From a checkpoint of a small transformer trained on Wikipedia: MLP 128 SwiGLU.
Each number is 50 + 10 x the weight over its row's rms, rounded and kept within 0 to 99. Layers, rows and columns count from 0. The size before them is the row's rms in percent of the matrix's.

# layer 4 MLP down, 64x128, rms 0.116, rows 0-10, columns 0-127
104:41 44 48 49 41 48 72 42 69 52 36 47 39 27 42 49 46 53 49 55 53 30 48 46 63 45 78 56 48 56 41 44 29 54 66 37 66 67 46 58 43 37 49 45 55 39 68 51 38 45 35 50 61 40 43 61 46 47 32 53 50 42 43 69 51 55 54 53 39 49 51 69 43 44 45 40 54 46 61 38 46 60 57 65 50 43 53 48 52 37 53 63 39 44 59 51 68 44 50 52 38 42 56 39 33 42 40 51 60 54 48 55 67 50 50 54 46 36 48 64 73 46 61 52 61 39 38 38
098:25 39 41 64 50 61 37 57 43 54 40 63 46 47 38 45 39 41 31 48 48 51 34 57 43 50 62 49 38 39 63 65 62 47 63 46 46 43 43 53 39 54 59 61 56 37 53 43 57 45 46 54 45 46 53 58 54 64 56 57 47 26 29 37 51 38 51 54 48 49 49 57 41 45 40 47 47 69 65 59 53 41 50 63 58 39 69 36 53 59 41 57 39 56 51 56 42 39 48 37 64 25 65 31 59 68 47 64 37 57 45 63 54 36 59 50 45 47 56 39 56 39 58 54 52 47 69 54
104:57 53 54 58 55 53 59 39 47 35 70 41 60 53 55 74 55 70 56 41 51 66 40 55 42 42 35 48 60 34 40 31 57 37 60 51 43 44 36 41 47 50 56 42 57 37 53 53 44 55 56 39 57 44 32 53 34 61 39 56 55 42 50 54 70 61 45 63 44 44 55 27 46 59 77 54 60 52 47 48 65 48 51 36 56 56 61 50 55 43 36 67 48 55 52 57 60 59 53 73 62 52 31 58 40 55 35 58 49 52 46 65 51 51 46 66 47 52 59 64 48 54 39 47 31 44 43 46
089:52 44 53 49 68 56 69 62 58 45 51 52 63 65 39 39 52 42 62 59 55 42 48 57 57 57 44 75 35 62 47 59 52 44 56 45 52 55 50 32 35 50 47 56 35 68 54 38 80 54 46 44 63 40 48 49 61 56 53 54 60 51 64 55 62 51 56 54 36 39 47 55 59 62 51 37 50 40 52 41 65 37 59 41 46 71 39 47 53 60 60 54 40 67 46 57 57 48 26 38 64 58 55 35 57 40 44 49 65 48 53 63 44 69 61 58 49 40 53 55 48 43 58 58 43 43 67 36
094:50 31 32 35 44 43 38 40 55 68 53 44 22 44 54 50 47 59 56 45 36 62 51 48 37 47 39 47 36 48 52 63 44 65 59 52 40 41 40 49 69 46 44 60 64 56 66 50 41 49 56 41 62 56 40 47 51 66 51 55 48 60 52 61 50 51 60 60 39 41 42 57 57 42 57 52 58 43 50 37 38 53 49 38 42 40 48 51 45 39 41 51 46 45 44 56 57 45 45 61 33 28 65 38 59 37 28 33 70 69 42 61 60 51 42 45 54 43 66 39 52 56 39 31 40 50 52 38
097:55 47 43 49 51 44 51 59 59 49 62 35 60 43 48 44 66 36 61 58 54 60 42 40 52 47 47 44 54 48 57 52 69 54 50 47 72 40 51 47 41 57 35 60 49 39 34 57 44 55 36 33 46 64 43 56 40 56 60 44 30 42 57 31 47 43 56 49 35 59 59 47 56 35 52 40 64 46 74 65 36 48 54 40 38 63 49 66 59 60 59 37 53 55 64 53 32 49 40 45 30 53 66 58 42 56 33 57 55 49 53 55 66 44 45 39 61 65 42 53 50 45 35 23 55 46 39 46
091:51 51 57 44 51 57 54 44 63 35 45 60 54 49 33 63 60 51 51 61 54 48 42 45 46 51 63 57 26 65 36 34 29 27 62 37 31 53 50 49 46 41 59 39 49 37 51 41 60 60 49 64 53 60 34 72 68 61 39 52 43 57 47 34 39 43 41 47 44 60 52 57 54 42 62 50 49 57 53 70 43 59 45 65 53 53 63 27 52 52 57 51 48 43 56 46 51 57 35 43 58 36 53 41 44 55 36 36 41 55 45 50 72 41 59 67 59 43 50 59 44 55 53 39 49 32 54 40
102:42 34 49 63 45 66 53 63 55 59 37 59 37 55 49 57 32 52 33 48 38 62 48 50 51 38 60 44 58 55 51 60 41 38 47 35 30 38 65 50 67 46 66 37 35 56 53 66 51 47 68 59 55 45 57 52 43 39 41 42 31 38 58 65 33 49 32 58 57 51 37 30 44 51 44 47 33 48 43 74 34 59 47 57 44 56 54 29 40 67 47 43 52 46 51 57 54 32 38 49 58 36 57 43 53 44 46 33 51 43 49 51 46 42 69 54 57 45 42 52 54 54 45 47 49 48 44 38
093:65 54 50 39 64 46 60 54 58 62 42 46 48 46 53 30 58 63 72 53 69 51 36 61 44 61 42 44 59 48 53 44 53 46 51 41 53 51 55 55 37 54 48 43 57 64 66 59 56 55 47 45 39 43 51 69 48 26 64 29 34 52 55 54 50 54 58 50 63 56 38 48 41 43 64 57 41 38 67 35 55 55 57 39 50 53 62 35 54 34 45 45 58 59 48 45 45 48 38 59 38 52 48 40 43 56 63 49 51 56 41 53 58 55 56 60 41 77 56 52 74 51 70 38 70 39 62 44
111:65 37 73 60 42 56 42 36 52 46 61 44 48 31 73 40 56 43 49 57 38 42 58 56 60 64 65 53 61 41 53 42 31 60 56 52 38 29 60 43 46 59 61 61 42 59 61 45 42 53 53 51 48 52 48 54 42 44 32 46 70 58 49 52 65 63 45 61 46 61 63 66 59 48 61 54 66 28 65 35 48 36 36 50 67 41 47 52 52 43 67 61 60 54 64 49 51 42 50 39 45 47 57 42 61 46 43 51 40 61 62 56 42 53 47 53 41 40 41 49 55 40 55 67 41 48 66 52
115:54 53 65 43 47 40 56 77 41 52 42 42 43 56 45 55 48 36 59 53 34 52 37 63 52 48 39 54 59 45 65 39 43 63 56 55 40 45 33 45 58 69 31 79 45 48 59 54 40 43 45 36 53 54 59 44 42 62 60 61 64 46 60 29 51 41 50 54 31 43 41 38 58 40 55 46 39 45 49 46 61 50 50 38 49 43 60 44 58 55 56 53 37 40 70 53 54 72 50 53 56 38 57 55 36 51 40 68 33 69 50 47 57 36 50 50 39 53 61 54 52 68 33 55 47 58 49 42